{
  "n_head": 4,
  "activation": "gelu",
  "positions": "rope",
  "attn_scale": 0.177,
  "bias": "all",
  "init_std_down": 0.0,
  "lr": 0.00874,
  "lr_head": 0.0105,
  "grad_clip": 1.0,
  "schedule": "wsd",
  "decay_fraction": 1.0,
  "batch_tokens": 32768,
  "train_tokens": 208600000
}
Each number is 500 + 40 x the weight over its row's rms, rounded and kept within 0 to 999. Layers, rows and columns count from 0. Numbers have three digits each. The size before them is the row's rms in percent of the matrix's.

# layer 4 MLP up, 512x128, rms 0.138, rows 259-313, columns 0-127
101:516548569534516519475533447430522483505487493497489439492494507499513531514505443581477565492522537504411456509530515460504549513473557481542521453498504506498463505535507535575563541569516489550546450446553481423478535490550482495501487497526577515459492500485551500455397541520496476480511537501511582519509517503492536482500551465446548486502445455584485402601539454553443505548438
099:480539492523428457531454496548440444491493501539476516506499489529491492497481484478473555509441578557479458573504588492530400519581507528506569508557494526478503464438422526440426525504431504560533519441512472517421508526570476476505538516446450508471501506530505493522539501430443399537524433433490459437464500502523516519500535533500518503529475477481559533492487470428512461518554
105:554436552548480522555552561490490446568479478460522491481501433534545564556459486511575554492488504583480488516542518534533532510557529444458530509512488480505507513596491512445477498485476456481518497526516496482544504479546495529551512562432501394483501442547483533477478457505489481468430530524457538480550569404479445533572485439571503474467463520506471503454585534464469523479476
101:443469470455481562458446531503508429499512528511517484473459532504488513494431536472463430481518551452504452449516537484526486500518495471505502542509544548564489541536487461392446494481533516491456508502537458482501528567436524480539506505459522525481535462508546382476502457542572459493496531524500430482488474564527430536571455500465471439453528531534548575564498596490438483453437
097:431521456454498509454504465491474542495478498489494499499524481522426532501483449468476507556515540553438486482516430489450478523556523399482483535482476535522540467493544568482500523515498494486495460548501502492460546496477438473489490549580515536439492486490473546516527520498427425408428552505496524446452527489379494547542520489427542459449459514510618498483551554496518548569528
105:490424534489524513521509478517503507510481490498477510579492528510481545506440527452500527508476480456506541509524505561428565545425496516571501506473495484532485476541457494515539461515398543507496540525535454589449510537445487504526525467524519575580587480471499581498523455602503548492433496519477578507450445449440570534554525536468575557434487505491448534526459509472511494531518
094:516480511493447513513485568500525494465534507540515527508456513474480536492637420529460575455481412415532497502533531545494469593486493559542491525573479505423492526519470452501497529522515427535526537432568513493432516479511503565529530534478526464561514451470530485444522518556465463461504535532482485460514472483507581530437534515466460500496476601445529452492499466554509535512496
091:563496549458450500519458471527481526508476509471508510510509536459429500495434555537524493457397466479495537531521447481503511535488558490473456459489519511604457530578560521464471513466571537570418551486479576465522496502470509520399513578490528404504456477484455468507454459540482553468521519444512539510478568533494512564446539524502527456452512548431541549511517517480494453489501
103:477459543538434503490475548507504525489478535449560492493553515510476563535524519536557517438525562479470507467496475489437565476507560507490460525514538500436463477572501423453516526535434550540447562492581531518547493533507500524568477496563391504532497557510417433540498512573481466468491453511481444488490557476496508474524458511402505527524429498493539443425502567491514515525478
093:538471526399476479541436438580483473476449454507476546526450470477565556475476468576478448482454511546531494529464504536450561525490513508591556470438435509567463487452549513517549524522542539513547576516546509460495517515555507462489529475503499568510477463503532490536474513507511536532438499522480541457460501412477509418546496541521508452446511429573461507442514511490494540435491
093:503586418436468415506534465495475516479568475453522500482464514504536593515471524527503519512488526536551519531539525513490504516537539466493502515579475497529480526554470453531520514527488522553438479523569403525500437533513505503554483454521567510609507532487517514585523535510591531507495476480496521528544448584498537463479502558485511459472452546430460447512534486451551575485544
100:472518447495441520454531498519434532453526448455530464519473541497554503475582520499475471447529561491504466463497537446463446531461496499501482562495533520476524477472517456428587540448542489511586530435451583477465453524517504496523548537529543538553534427454491488532467522496515450566555562578502505413445475537553485525506533535517569480512423495567520496512541485495456457523540
097:508402468502547518484518466421550562506548452434483469546454540526476481470520486536461549532457432516564408542450457509465479473503489480450464544489501503433508528530458524465512528556547548554511509508528480492476530516452510567486498481514540535501516477531473575548485454525534462513426566473453473452459428487471504571479503456485520539516512374482483472519530494458444458513585
100:506545465444449550574549535492490487486440431491550470467508485449479524532469552556520456489444509513457460475501493400508512478464563410505419492497581509464526541542424505508532436494577488516527481519531509499517505505567509572450468532509499567573470535447428455531474471531502498555545523477459509475554552470470505497473499588509474510497541499529476476576503586486483493523446
100:493540437569515495478539412437469493472458500472404436517488570554499426498487479448536543533512550503452456442569542545471480483504524480458562514541513510599463589388529544431550443509482470549535490537498515540488509513443529499495501450496450417441493510527498518463505527510494506510543497465485546429501508513460494506513549547561482498504452441513490544472505433497493534496524
102:412497483536469463442439555475524558524491541513505464494587537510481494489518476507458532475494550540509563605547508507502471464439556454509563526533458527568517452519531497485511530511442514447413561488521472498440466516566525454500487459548526509459502539529543452502490429478468551498473555473428535445474554479515450503531509518495530486502577430520565523497509444594445478520528
101:455499512425459514515522422470476569474524435424436471551568543537451576481519470470440528490559510488486483527505462512526539480564501493448528506466507519500510527544516504459468507576505482515488563494492477489506473488530536540512432444522392415461500545433459518449522498602527538476515466516511505495459420475493412497469497526495488495450519496516511480456406435505544578512521
105:493527492508590533438481481434483449438405442538493481528483483565484498491474468498512478529509494491508570524552449475496581581482480581478510477474570519490524504471426454482522448531506529507473530579472433537532495506503478470510503564454447488471489451479467561500542538479479491485521512463507565531536587451507473435462461484559466519545576525489461562555506479548513586462454
092:533520524510545423525504517446470523583478496477522526468528443470447534472481497481507531423488590437491485564575510465517553520549473534551508538555527570504526508545526465481473541532445445484517499501558521408495479492493547574491482534452570506507489460493454504577466468517498478439454544482568532503515541445415567439514472458439445456489451557540479541476475477520493513551473
095:535453563572456489446452440447525528558560524528510522524493507502499508472476565526484538460595494495499546637556587535469484539500517475470414583553536521498564565547514491483445507473489536497495545493504512421514489512524494535417544522499489510479453462495491450426490550474507533497469471531539483472475559462500456495485512541524483507549508550552543499471455523485548493414524
087:569496443504476539594450527461522560562453381513509485524493492488500545442506557495484524477481433494522491521500555499534447411539533519534465407525482517515493482449512487527463452443451547461489554445451522474460552538503492500532489475420532431525530482506538489444512440431486512562519495519503372490548438533536479481497485479478428545542467518526513525519498510473480473497460
092:591535472509502521528447511534465486456546483498486486564506521539455531532429469483460569504484547501484479495567469484461526487527469497492512487520547531521446597535548408480460518457538519524439515438526483508499509439533474449509483511449520507451507417567496532463479550417433480486510547375519465578404537412505500478518520438512488511510472518495489466554492535538546503504505
104:487464504582536572489510538515524518472425454510514521516531428518476512487507491490559471536484488494517527527482615509447533534504532491532523548417538555506495646526506614457467522519546472560518513529446492429434454548511480520521466504427456504510503467441464555534516463511456492464528487411481517511457495470498436518473521501494523552511534503482581472537500510470451541546484
095:557492471566502536453509481478490496421520466489506522513473544548488487478460542518523538483351459545444567443411454484517549491562496437487523459489508428452470449488477553488428529468469497499469486519516480510540498497544487479525553476473539456532519478490564502505483429511488535523434556519502488446481446558551508510535507549577488498462474446463547535551505463392473485483438
089:507531483438492496494519571462433504455497513446506472607464528452550481445536456483459549489462500515458503524509530531492500480536451469512589559514436469518471426538456498474491451489538526517497529528528454496513459529520502566469556545512485552585405492484460521518585615490502512558523482478457446475575515484432541546475459471473517491486502531484464555392483523513487499524509
093:473472543553603527464520444506498492519485514510437474514484515551442543461492557509532532507539501492500501532465446528419495460475416482561537540460523560568534487452538570445487569491510584452496566515457515478431582523506511493482516537481490499476564497437524574466499502510418498545473535575492464465557515432464503558568523492461541511561495487459481512522436509528511528509449
109:508521517525394488438478484461391581426492541432539534462501528533521528542557424488456529441528412555561522460524499515528554481517528517500469512434527524493427518526483491469541445533506545507586511445497503462521428491475536529493505469468504479505565504535456518527506492596503527439501519578516481519510489504509531506413512490548486477526516533486535549445475525474465410499467
104:480507565526538435482456519558488570496499460524512509541487485491498477539485448500444487484510548459472487520534558516528477573456476521503481555575619455489461499493505485489464512468521587515432579490502491482454506474454530481527478530480464514510560481557492555422535530550518407497526524605498495523609483518469494472447503465465496493498501469456508493441528583524482421475574
100:472571474495543548548552524534459527480474460424531461494504504480540508504521530520494493484532539560449519483429492394495529535597497515472424547455475446524427443513532445466484431503519598462518553426508483528490516567518545484503556537555542553480546450465462529476423491522530481475520523454490497459428565492520493521500510559567476536472542502425493486504557503524515527477467
103:548590527540574486486517522468453515509458506437517518528542468503533598561486471473573467468501590500547513501506526512499502479495474467493486499516516530528485498539474505510582508488451493515463421569429529557455532554489499460455491454435550458498443450454470516514520499493568428474501544590464564531541539463449424439511503509503504574456496456512425540483520458560498534531492
102:539480472517543554504427522539500558548421546538451503487563494527474503491482484493545500532474529554467535419476534552510468485542446545543490523549433495470468497461475477531510441575507505514468598528482528469495498423516493378477469500495551532474381541537461523415524502438476514479468492557585530552478498504454483489567442453493523554473518506517470486546539519473499506510475
091:501513516470459448518501546562498505484510535499499476476520495508570499375544576527511516470526474486482514463437467574547493545512471480490510486498502532439500472449456424513449550545433491491463452502634470374462506472513443486560487498512540456497491498516462533548494496470504464478508500542553452507555493515496533513537485565436517575505441544557438548500543526468464520529444
100:501477499442575436562506547499503522528442434496506423517493425489459485536571517426466545478587511512549573447457463464512479543500428479440529544526471551530501538480469485551562470537465483477506541440533547504518461450485481482544481485535521509466567532570430509454475537454461559502465516411462503570585564485493530536475515584526536517491500487523467511477529482481505517499523
108:496473509575551537493473491431549540470501505490475457552480586529532473506523431479534547501498522400508534509464505550546501435512530463525510437450479511488537587514468394480479482510528477469543543465490580497471462501532471504533448484507510531554511460585503501515488497455483477599444460398542551525479526470532486472469538461541484504543559533516526465490540438471472574429495
101:453525498516506517454463549529530509546549529567543552497477512495472483515578482448549415448470528573488495499451540543490479555536490478543497482492462490494445505547467473486520504500525488601452510457488512478532467486427518429503550583497519469543512423560418538562578458449514519486467470477581504517469552428521493442477458500461531445483440446465530458566496518491440508528458
110:503560563466576548494488508483405500533479508498455505497535434518455511512488529517569532462441508520528554450545500516435519460499498477527478533509545507478475466447524415513558500555440505495475546551451456508508536596475485477465484505557438535451513481529505530449516470550494465502548538501503424430528550504532472487448524512560478515476562509458454551391479435567430482469542
100:466500452483529513452481458423459462544453530452505549447541467519530548499563510448496524546562481470461543498573555560524513569440517481502522461452506519487415568532472597421496489515467443470499449511458471444545523471431490443533552501542560436499448521480479419445523526513456587468529550518488469482468539478440494450549525562519498495494539463493499511536497549497505481513474
098:494503495515502478523480504476523580507462561521509549533568522495565482484471482466517528463489489516517543407515570474522508462565489513498458550490430455526442436482482476505544458469449530567493430491511383535492585548557506456537530433523550464491392513561479509475456503528462531475475542540474521498528452561569477556457502520522555580466486476518515489470558473461444482469511
110:435470511507482457484484450539539520519524515524479563503391511478526541497453469512493468564512482456492567608530512515460460512488477487559468528504616482535532479501464519505548585473508430487489507516598544435557488509530469483562450573483439451466525578517504511469423497521499566459537502464482531490545547552473513502503528510512601503440501510492468465488559503466507517504447
097:540524458499480491479489521520531508485535483454511487493552478468464584505514476498483465545444408498501459499520460440387452564498550470516522521510551529509490505540481500429543544537488484504521563466475491603538436562515550508560447456516523516560500438462539561495489428506553494481484428516465454530498525464537436529512540479471485543493544490404490528512507549516412427448553
105:515571464540487484483539481436543512563503481509582437547464480477563470456463568462472544475484563514480470525513479543506492511557505549536469472519441535480504437433483547436511521555460468492492486477573517484430464566482504490546516436598531509492494490500535508472477484500532511466466481541475517416450384521462530439558501472458479511553497480543506579569515585476502487497454
106:408551459510470536452461583424525445527517535552534492494448456480476575550434529494585475517488478500492475404447528508452477471586565490532536452585519524560487547567461462513524527461471542491472501533520451552523451493501503481588490464447518521521514529520533492548518511575530546440489512493541459503460489434489510464484490572542468508476519483445552518477493526452496512547485
091:493524491505497457494449496473451476434548438449437482518506467460451481467493508494515490549551550428435542557429517523496511534529519464527501443484438434449506480563571441413546526518547559502524528508510450506554556496530471584506451512413495519531528427516532445521507564479505455491473447491485432528530437503522559469463543440509478528441548505520498542524529443546483516539556
108:501553586518566479489461524464494520538498492512430500466522478545517493482556614474553508448440470470482505433455518481519459490542423472482471455433530505515485474582502498484518533493506455496425561542489493517533537528510546531487466552458478500449472495571427563555573466481458547525442566575572528550584524518436514456496517510499505531502540531461493531505563494526491527516447
094:453484476476476512480531490523591553527518546468525462426437458545507475508487464586535459524567501517516440491460467510567474599531482504486530510519540483525427542507430431514566531486498589498511475512501522528536510558460494508475535536516516492537480448539428421511466565475471556539504447531552520510474482475510492460552499448481433582475505492556482499420510498478430544443457
119:530547446532517544494538465481507480418477464526510436557580548537535489460467454531449457506569576473482507584500557500525555515487497486429575559515518489514450478512484500443559511492479513552503508509445559469544528535463506490452491502529437508459480485530506473430528507465481463489461506476504497559415524467509487392458550495480570525468486443566546511445483485508558534432573
093:542499556475483563493502508465448454517491512437558513382555513535505463492436486509496564491492495395508529524467504422511508524457563482485555448474537489490515567455560517418475510555475435563419508515497579540497483464460459514595492476572491526544543527538542556485492515516497528533532491519464432512451474460523461534499502513508531522508452552535435448547480543499512472489443
103:503480546528548490430438569465469483482541521532535471457460531429581475513469459438484495432566514538472572491562481545496412547547502512553454490426535506469487543490504414543548474478548509438486440490497584530526475500560534464505471578508496493444451461466469553535547454462457464445522541487524471536499506479478524501515525472507490543452507509550428509503580509466548447503518
096:518473454530506523511472463494605556513473549442524486383483489468414467538514525453469453506482529510512496462502524523537431468476611479426448490545529535523549482517467456505546455504468416435529462520513501568495516543464574478462504525467514529487435449516538472481556436532503428481542544459510473457531519445529493483540465523495501533572466558474549515469513509501461560452525
098:566518448460478466547471480528502471521473493539554483492459441427495491469504496481427526447539494497428485545492522518604442457563533470510502492460489451510511470522474529442447469564509513495570508444539545492519550565519478390498460554497519587471515518450410521546485439491455415496482417482455512508526483494479519516443515501523482431536487403525521491530535520482489530535534
097:526452523491500468551491589542445484494517488448471517487506466521524434516452460566534488494543533518564485572536534468484496408456468516466478523545528459549481530496538625495463570540523503554520467438485477488490508565492569459527487403449487501480570506568460565488479565539498570609540552537516539505497515519482518458512480511493497466575538447524473500508483498470491524469460
094:490527519515504530473453439485541534484519450407565531411458540525572454465567525556498555546549467469433512516452512530509470487593509471442505508494455549457512559502500443532544517439502539516510488440482535408458471522497458480546517513567421423468479498516506560430510453536521523516479488527472562493491486604419506459469524495562498467514495517473456496507538522475511463484486
101:484503539525469507484535537544528551453428518519459444490509471459528469495454474494492590516486496484411468514484509483492518533469494443433563515468526485521548525520536401478536549518497510458471482433516481527505551490544501550534532508486420484501475500464534454496466547470489527383478477535526612560485432431487548463427564511502615511456481520477493501536472539454511547543522
110:555516483514478497472460449533465529460510467449511458491514550515473477560490431501504491502485510559527507553470552540560483577445467506502538566452496519497502492540562514446528485524512586517478489499546571514526411476477503551445403459402550465500523439495482513479409437499568510492486464485460521506593468564528439467522513596530514521441544516522503490473555527525497456489467
107:554462545502499583473532534466517453523468478514531507456521501538455522553519449530499575499446486483464456556448445554441520544513496429532491486512530411493521541492544518460564554571476527490501460489557463539491488448530510559583477527534477491414454480542525469494444459435524535457551481551493512517514456552427513501500523476479457424510465442530527405503556521530519475511577
# layer 4 MLP down (transposed), 512x128, rms 0.0305, rows 259-312, columns 0-127
097:456479413467493519469502577487464462507572468500475466497490475456525471458470531504488523574476494528495477501495534474485421483482512534507488522550522569472538588537474483478549455482450444566517534408483511455510539521552421524489531535534471479487537432494563431488491453499532567503520504475425499465521525574532559518538384497498538510514420591526498501493482544547537540456535
098:527488514450511565575472463480518519531517543542437517444497540548510494518466506553431454498458549492556445534482557464454576444492480575485467458452503512428466593487455495514524513518413510472502471509550507565501482484544513498544412413514500550525564586487547573480531471558436505519499475455471434544498496474550467487523536485473468541519499458480451491501524508538504465438450
096:520462525471492526522498447552494506494427544451483666482506492546530535537527514447537505584528470464502412488492465521502499476493533526537526502493456505470570463520483459480427523517523545472472546507501483520430481433587554462514531501524479511535539552511530490561500507491450460485532386459467537527544408570429441487516568469502457498503460510546466465488495501490530493508489
106:439443440424521447501481574520461458486452468503465537465468488532455539440482446526548496497555554531506485496531564501499547546414548462469492500482506522575623584556550469437454479513445496500492543454537524574489496564477506491567444472477485524476511543500529433503493491468518486587465511460510471530510502543507526479514513529480566522503506506420486525487458454534489545430456
091:445539504468470544533479481511528471472569484506519519509504466529510502509489499535420497544576488451509490392536552464464490518552457514511481479485500422465515460512419510598507544531517548505586534431499560515443496479546513501509489508456453475544466521554508437493507581532443512538530456455502542565439515587560456430549420496446469515502498538481452492518548502531470504441533
100:460543486456490419543543476496427513497468511526476468488516443498514456518583533523491446513466520467529460591470552485534604478478485556475516472532488515529492504474505565514559576450448490559420455505492537490539480452519533545440541466539405445520461556451540511512459519524509449492586502511481569503512416492551475520442502514443548482469538516476524471452531442517496471472546
097:497554460459500484478537475506566467430564555510543477524521479464514478489469540480471465564500562505526459513494493539525543451588484478413495471408425518622480517485474504502499455529539498491442510480521491442494543557451467463497471491521449499481496435531500485485452503554497556449469578520559583480460528472569477482499442466477581475479589497567515510499536525497475439501474
090:516497474576421535420499470465556482512516557505511533492517479486512552491526565482461445509567482477520498480475540528483394465522472472459537561523435514525474501473380503547507462488459461426565456509467514567486488460512456487455486439493508495426553513461499562480590542482457543500481507535561553481595523531475514500566462498474473496566470517424538490515479530541481533508494
097:507512503588485386572526514517560520461506564517515499500453485493447527561563473517403519505443511455519515553547516518477448492503378533451566486494470544558456493467430525437527534487549509461473484469466435519535540579457503506506529552466533478460457435527461484457495522549472481523438457509514535493549526543419484513481486583494473465544505516514551518487524543532516505477516
100:479520514483441508501473437507465535575480487539549445451520571518539524468561493458471519493476515465486476473483554510539444513530488556563478540475515524504565503505455465495410546456453515493478457524476562573564489449427469566527393477508490557550554507508547517495546534496506544437468524495475555471552477484605525537490543504427457504529442501469496438482433456482445467519486
093:470507470430432536438465466602537465547475499525479470505534463548569521478461544465558427464483459508579548509434471513551552514483521510511501472471494506500493480533508473531464521557496420459478499467501514531517488501462481462507502467503471523515509520489566516508528477562437439529572514449465574564505503482519505510449525445564540432504496420525511614449550437571530490535528
097:488452572488500474514498481532461522487493507517516570475529526505461480540490497492494450557473529549541558466482468436459472509531518550483555465529547503476527596528421435532443439474451491469460493483535475536517486472515512486458530495447446422471606521468430530577501500461459526497452460431569473508610536496468576512545542508495516518550514408486494525519465541458550477528461
088:507608480518478521590527553540458493534492535451461532463559517505500536502478566450542523473489517536467532500470430505511479511496513519533485473445494472594484464493549422574549515511510522453514529497397535537535505525606504489454512529533517533445511448546470476417437443425476476484561450524501494488518566488474496396495441469541568520479495530472499471475517464518504465506484
096:500504590451467486520523509504484438485500465446510480548445545518433413546458511489555514462519512478459380494615474542466551492504472494487485455440489489574462520480445469465515405504549538499509542468443481496516447519518548495499506531574523458474518547506511507476474534451496478529500458511590473447515539487518500485501525578457549508479520479525556571469494526511560448593489
102:512532527525502556466522489589533441538468506502542486486565464556483551481494476536489455540575446482503531520460484454530540558495446468475498521512478531485488485540481539520481477478474525516399558546577567484476472447490532467462533496473479518442475432498541491520397462489510482543497571551504423549474498418492434522470429508468554532489557584507565435504496546457505469462456
100:511486478411523460576451511477515419508563573445556513471481518517498477458509465569562469529528452503516519514485467480546500568533472541505539525494519468479460572489467419539554488513527512560516444415511536385490502499518509526503518542439481447508452520480503622507439463537527483566547486490505467503506523433520573490474518465515455501541539539534458497443433493472498450497477
097:506553491562493530489496557538522527539546511495475477488475423514517442479512481445536443561515510528474499556484520440427535466498482457511473514517495512513507403446494542452509566453443500500464444446483469495457543449536471486497538565503571605480510449500515510452484503464427549533549494446454618537511434454529572534571550533461460509506540445519538481498538500526462532484476
098:486586437533491560444547544496463573484444507446535535480532518518480521553464554485539543430497564484529470532517429501500596500546449485479488449506498520486443513409463535513475483451510463479489464469523603498511451466484486483549511544471487491536443466469552507490518501559558495533446501456530451496470403504553525393431523482570531534534472466512549471535481495505510477510530
092:528570601466460518519549430504522478521485533446486487466579443505446527534513559438481480482474513515485505483551534478442474543533435521487468565500581577483527505512476488444450492548462506486475546532505508480457541543515471587556475467502487480394488553501508491502427478519524518464568485503452398502486532460437499496541409498477523520572466568543457507484478510536506541484497
102:515502477455507481443567473526489517516493520488478481478502448443482476453446493500509486483517557523495466565565545503505403477493502457520487501504563528552459500527463502502536555456480556552465489453507505500492497504555587417538445487559513448492478499486528436467522515577477510494507475550511423515506471419553533507474546491512538473525418449410531547463588428573440579545513
093:541453487487446468442599437504462498495543545454511480505539511477517502508527464574559459581516523518505527490522511563420450519454472535451550479482526453499527494471469499545510512517507526478491444509517523511476501489579424575437539548505456521471594472507549537507422536561548424436532581479447504530483522476478491484535433487490551471482445536509529493494456478534422484442450
102:427483444482523497482522478501499507515540423518531462526456469457530538481536534529604480506522492531438531506478532566495556444577458476495451427521490453457545478546464490560441483472514491468515469498507524476508500551521493441441475521574433494513494549464543569490553477548492530567561500602429514506509449513424557524416483515513485435484521531503454482534555502468435474535463
103:416517499509500542549530467467464466561497479541512504521468580530506535475484484521471536531500463502503514569554530522490504507461517517554607468476492510460508484535582496510458520427450498471412467423495451514568475483530496495529461488476510549566449530542426496498538537457488550450477490509540532499602437535506431495562466409473485444512460512486507503433474525580476423516529
094:511516508455423464423470519468475522436478534574499499427494511532583519450478524477514433545474438455468495524538538585417474540483443528535434557471477527538556565540531529502470427515446476445532508542479498471448557498492522452530507467567469489477487514571454501550539526551486477523499453501440599567506510466559432504467503509446526468445495517512504563486482516528488481501501
090:465402453487517514471534476552552531525475464489537467486508468538502503509444450444588424522507523519534542546547513463462505516473465524448510511551548466534492505553526488548437548466508506514490549463488497556490558487487497460438458520610414499551449536467589578520519495484554575535478475535418523550476523497535481513498509481420558456464498490534499452456469497502525455428475
095:555572512441426559498520489524471531472460417523450478479510503464462501528485523548572452511493477490507514476460496523543500501474519498487545492527413506493469491563516505539472517538561476559501474486488475513535416492500539476453479517535537501503628464569515423454472557563557454496519451444496470526571425499537534443432521485504528488491509482557500521421515443443496534546584
104:532504465529579542471494535576479528531455546493454488480471526492543485511541485427453543555532548505482540457485484516478490441545501484557571441495483515469558446402484489480442464532521475465561489536474534507464545523478468487460489502533558552540491441490483477478479513401457458481553497462446431576510469607577526520515555500524476558462461474507483499594542497501492481440475
095:489503495524412440511492425543558479525519535524472525499557491504428435571518558402570463564492508485469478451469511485501497610535539616495512487491453525486525541446559479443528474488426499469493452428520491449501510488480494466480504521513473502485531440568496491456521631493456515534506575578494495506516481525524501535452474524511538530496467533477498512516489483539434497488467
098:476469511459530444489517448473570476531422514482523506506524519493554469544487460459468518521576481431501485493480501506507523435523479530437468445557469443497454570568541528554545572487495523509449504604516558490494489426429463481487458444497524463523460537519504495531504572530448493542472565487475430488540472485405495522521512560458606566504524526514470524482458495452502549532545
099:463407547515545528455479472552498513585519500521553572514430521496462478523530509453519501541432549485539502514570528469542493522511450472526419449486575577585482488470428522490504504524499494521497553495516463470473580511514438449486509526489471478494486509454452465505472453485510563471512482520422507516457455582497480485490560533548512494528560604423457474468505508463505473417483
103:515511505524453410472493440435505503549523572561424510543491538427449507487486472523509494503467517478516470426529512551499482509480459506534510499532533531479490475461515437480444544469568504493507510510590478494526534569573451537426446564563540487465455526541584546399496544510466527485546537486454425472504469465486454455472518502531525505533542600455463497549491520543452492524487
094:525539449495467494595542457522529597553534480540487461452534454525474556465501549502515466493410454402553513497487543458476486502524514509451506443494528547501508515468453505456497580549504526454543455499468483478519470476559449475460463462480542588433532479574568512482497524504483464461566555469517527488529471486478436514492443511534502445456497528542519556567472444500409535492501
097:453471476476492483438510482493504467465476552470518441498434531563491466463521474512511462463381461595462453507469536467465465547397569458563509512448460534525531594557482486548454478516540472479542503514466521474541417517502462536564535551524539490558505514572484505514487541494501549514460547467533500532594438524504519517471528497483510451548440469500516572527496519483472446466512
105:458493521497546475482447539569501498462550508529464592499432456468501483526506518479441547501512524504416520518518490519453474471504512469451466532521440499585457468460586490499457454515549471562484521515521470521538508547552510492474547498518477506410388476446526467540482478524590519537523500581466511548426456595456523526530505546517591425455468469455474484514506501519498503476512
103:449537432455538510518538553497472508491530518523514504550503493434399491533508445519510455472584561452564504393533584436466562444520518521533484497486511523459565450431482461533464500541527520569515489495531452552543555456580544499463526501509501476460474452474488537484522495473507509536547520444461517476551443516466589531439471480526537524472438464503568474515484487460462487544493
117:531514479477512548515453487534475465501488550505454535445455544491507468478527524396449514503462539470483476473529454505501470545559495504434547470508565530458497494464520550617507537545480448475509507480478464541546467504423566507450473490527502516512490498454492492484596462467517464444536510505518552511472462563488487491513485451576447430573538552554535539518533424619430478515509
098:473501520430566444466550542505520407409493510496480570609573470506473520485535485466411526454473498561572504518425447545549519472440527474517486516464460542497559475546525464548514518468516509501481486477536549534562512459517465477476539495476499455553513472558471517459456527481542469525552459467468515520477547533508498486437454550506464529422437471534478586478500492519528445545484
098:479472481534466468530497536426475452521575512514545465537524463485481503431485482521460460451492483461476559461556486473407444534461557507489449465517527446454545558480549514427434477463545472483525468511516548495473543565502535471566486528548496490505499508557480526430516432573470401497528549466476511431520512513583465560512517520504516549513496543558582520494492525573532455465454
104:454535573515479499510554482499533532456553517496507423494496458481526472449483509549451523533449507535472531588506484444582514478498530521482561512505412521400425479499551521477401517468456525562478489482514561489441479495432551479497513432447540504502493488501481478523503501543493503528495513550487576415465589439573463538441499517483502469521561539430544510479481467523512554485479
098:437491524554506476453546602456474395506501489432495533478472523463564480499562578504515526476499534474488496503451456518501510430515524421488480534441590502501518434484525515540455497509492490538492506524478538466439539370423498522516578548498483475522461564469437472456493528514466524496484490459514574522485481466478496492521537513519487532483558515531480500460569508494570557572452
108:489517482469561521503483548509437505638463469434555470528495501489528562522465493482555534566524410544482479463531514496418476477531429450546545520510446509517468501468534469491552494500541543507497539513509479460487518480465491499449545541488454475506580510541508443405482489486464500529368500553491452501529504517489448556488470451523532553556454519494539528543462565470543482452525
100:531506537466504415495499541445555518478494467465485501558475537432511555578528603448468515504478497504483489432492506482491459424545596469514532481472531480491532419530455538514471519526449517445481549437527512541509480498503549558510534558489517468571518525536530448507483491436540547454414492431510514475502568500515533475522544452540426556502481566480482523441564443482544503491458
100:555487558462520514428518474546497432597522513463540513536544510530561492517482489553543446503407514510492465486500518482472490533506520443460396478457445486557444512488488530512494526523428430577583502484479486520509488467504567487480451504539523510509513478477557453512452506553479596461538603465508545460436524526475457450509492508504611534470487517476509553476481500512450456510492
110:464472491457487445495494468454445463469453484494500541509504547498443554471453470504528499444451443533516479473506570519500468442578422543537489466499541537559479483415537536491504453542492453488473535461505481507563503549515550554508545527490507451472565418465461549517540441458536457491507484506478478552541633509549503516370547551511533504509500459492542547508484470501534471488559
093:517457509476578486504485491547449467479472460450487469491516539434549502456528512478487519597560510498534474557467564479615533507489469525516507471464449491534525543488532496488518507538502463483541467512435501485485567461488517486480495491513597479606471500552453543479515457438531506494564488457485482490498484451402500482483448600489527523516530470475428443493484450582594464533528
131:528537489443434566552588538536498502500466482476421500550501508526528492528450523430479516531481508581513445527498562481484443498500491482527557567448466562482509445518551493468491576473475487552505504398521466504501448455540502489510448468483506481533530444523503458467514432486436515450437483514493623484504421507543544519497532597518475593483496481527501492484514467491479538521445
103:533450465522494567475578434522529480458576475493501468480521612459465508466531559524441480483473499530521527506493474503550457507489585482391518500469437470505497533515552454487470511473454546510546491460477527532462491497508575495465495485504475556556481420449551473517467552484555527465459488462539491491464503511508500546406515478525591502433505459585570515439507509453492555500458
092:423510518522537505487482536430534503493470502526445609549499407502434507582486442477539536452491514521580480499529473495459528481460481436494444441509437488468554470479490518462487550478555556533498566511520492588522530414457484447435483496428526511456478464495521503515494502488539565503518508474442585539489525523507520542516599499527515532544439463509460496502484498494485459579535
100:516556426435556493485486478495424525487483383438550440535532518475494474506502430489523478515511506489488509521548564465482559510468511530564601471505490533525556505484467457519508502497516509493494530520476441474484529462519430502456526524508539541538488542503537514486404457545491546433498583498495535534502425525529536485442518572423538434475517566427524511499501476426508447562521
104:497495480532481432507458572456509481493449487560511439527553594550439517500496493546524496520491546516533496476505479519424517531457477465476445510468504505527476436487531499558498532482473484524484497537470448508470527511505432476464487514511569499524466442551574561482559555502465439544479524476488475467502546458500516544523464515462560411475574514490517465414563507466516501657435
093:484457536478491492520529579460553479456461569503458525485459568464473513570561537468400478467523472530450527481459470531564520431482526437467518494510422460480501473475537410542480448456476508496456500512556517464493520459561461517513500515546539454602540504528568530529518461468550549524482493460489596482493546517532434519451505497440533482507492443525497519533499500503397492530548
094:557441522479415475512482539543543514525515491523500524497490495435534547530461558485492420527518538524542543517491533490507452528512495513401458472511520482536566411539506510483518459467506502508481489445577478585457471425502487559525463574540531530557474459508452441512490466495486473476507536516486589481536564369516487535530435503466487497478510519443503520543512554487439553439456
095:503532490526538514473452480489450543507488506482514581502526547580510536497519508488442428532423497540536519553537466498434512477512500571549448421501457583477514440515428543548480493476449487579518438532452459486482530515426488477407466467509511569468521464551477489459519499528495485531484439540492495477411513588553526463561495456477422468535537506557517548503542519524507511473465
116:570504469538509445438483484560421492609496494481546531513521476500556493526471521505438519577518446402537522472502560492528526469515465491459467498466509510511420447467502536444496510538564541487558451502498510503460472427515515510498491505500512551579477527517469532463417567486509472522447531464492481447472431545535556506513508515586537569472524473511460495428583483478545472476442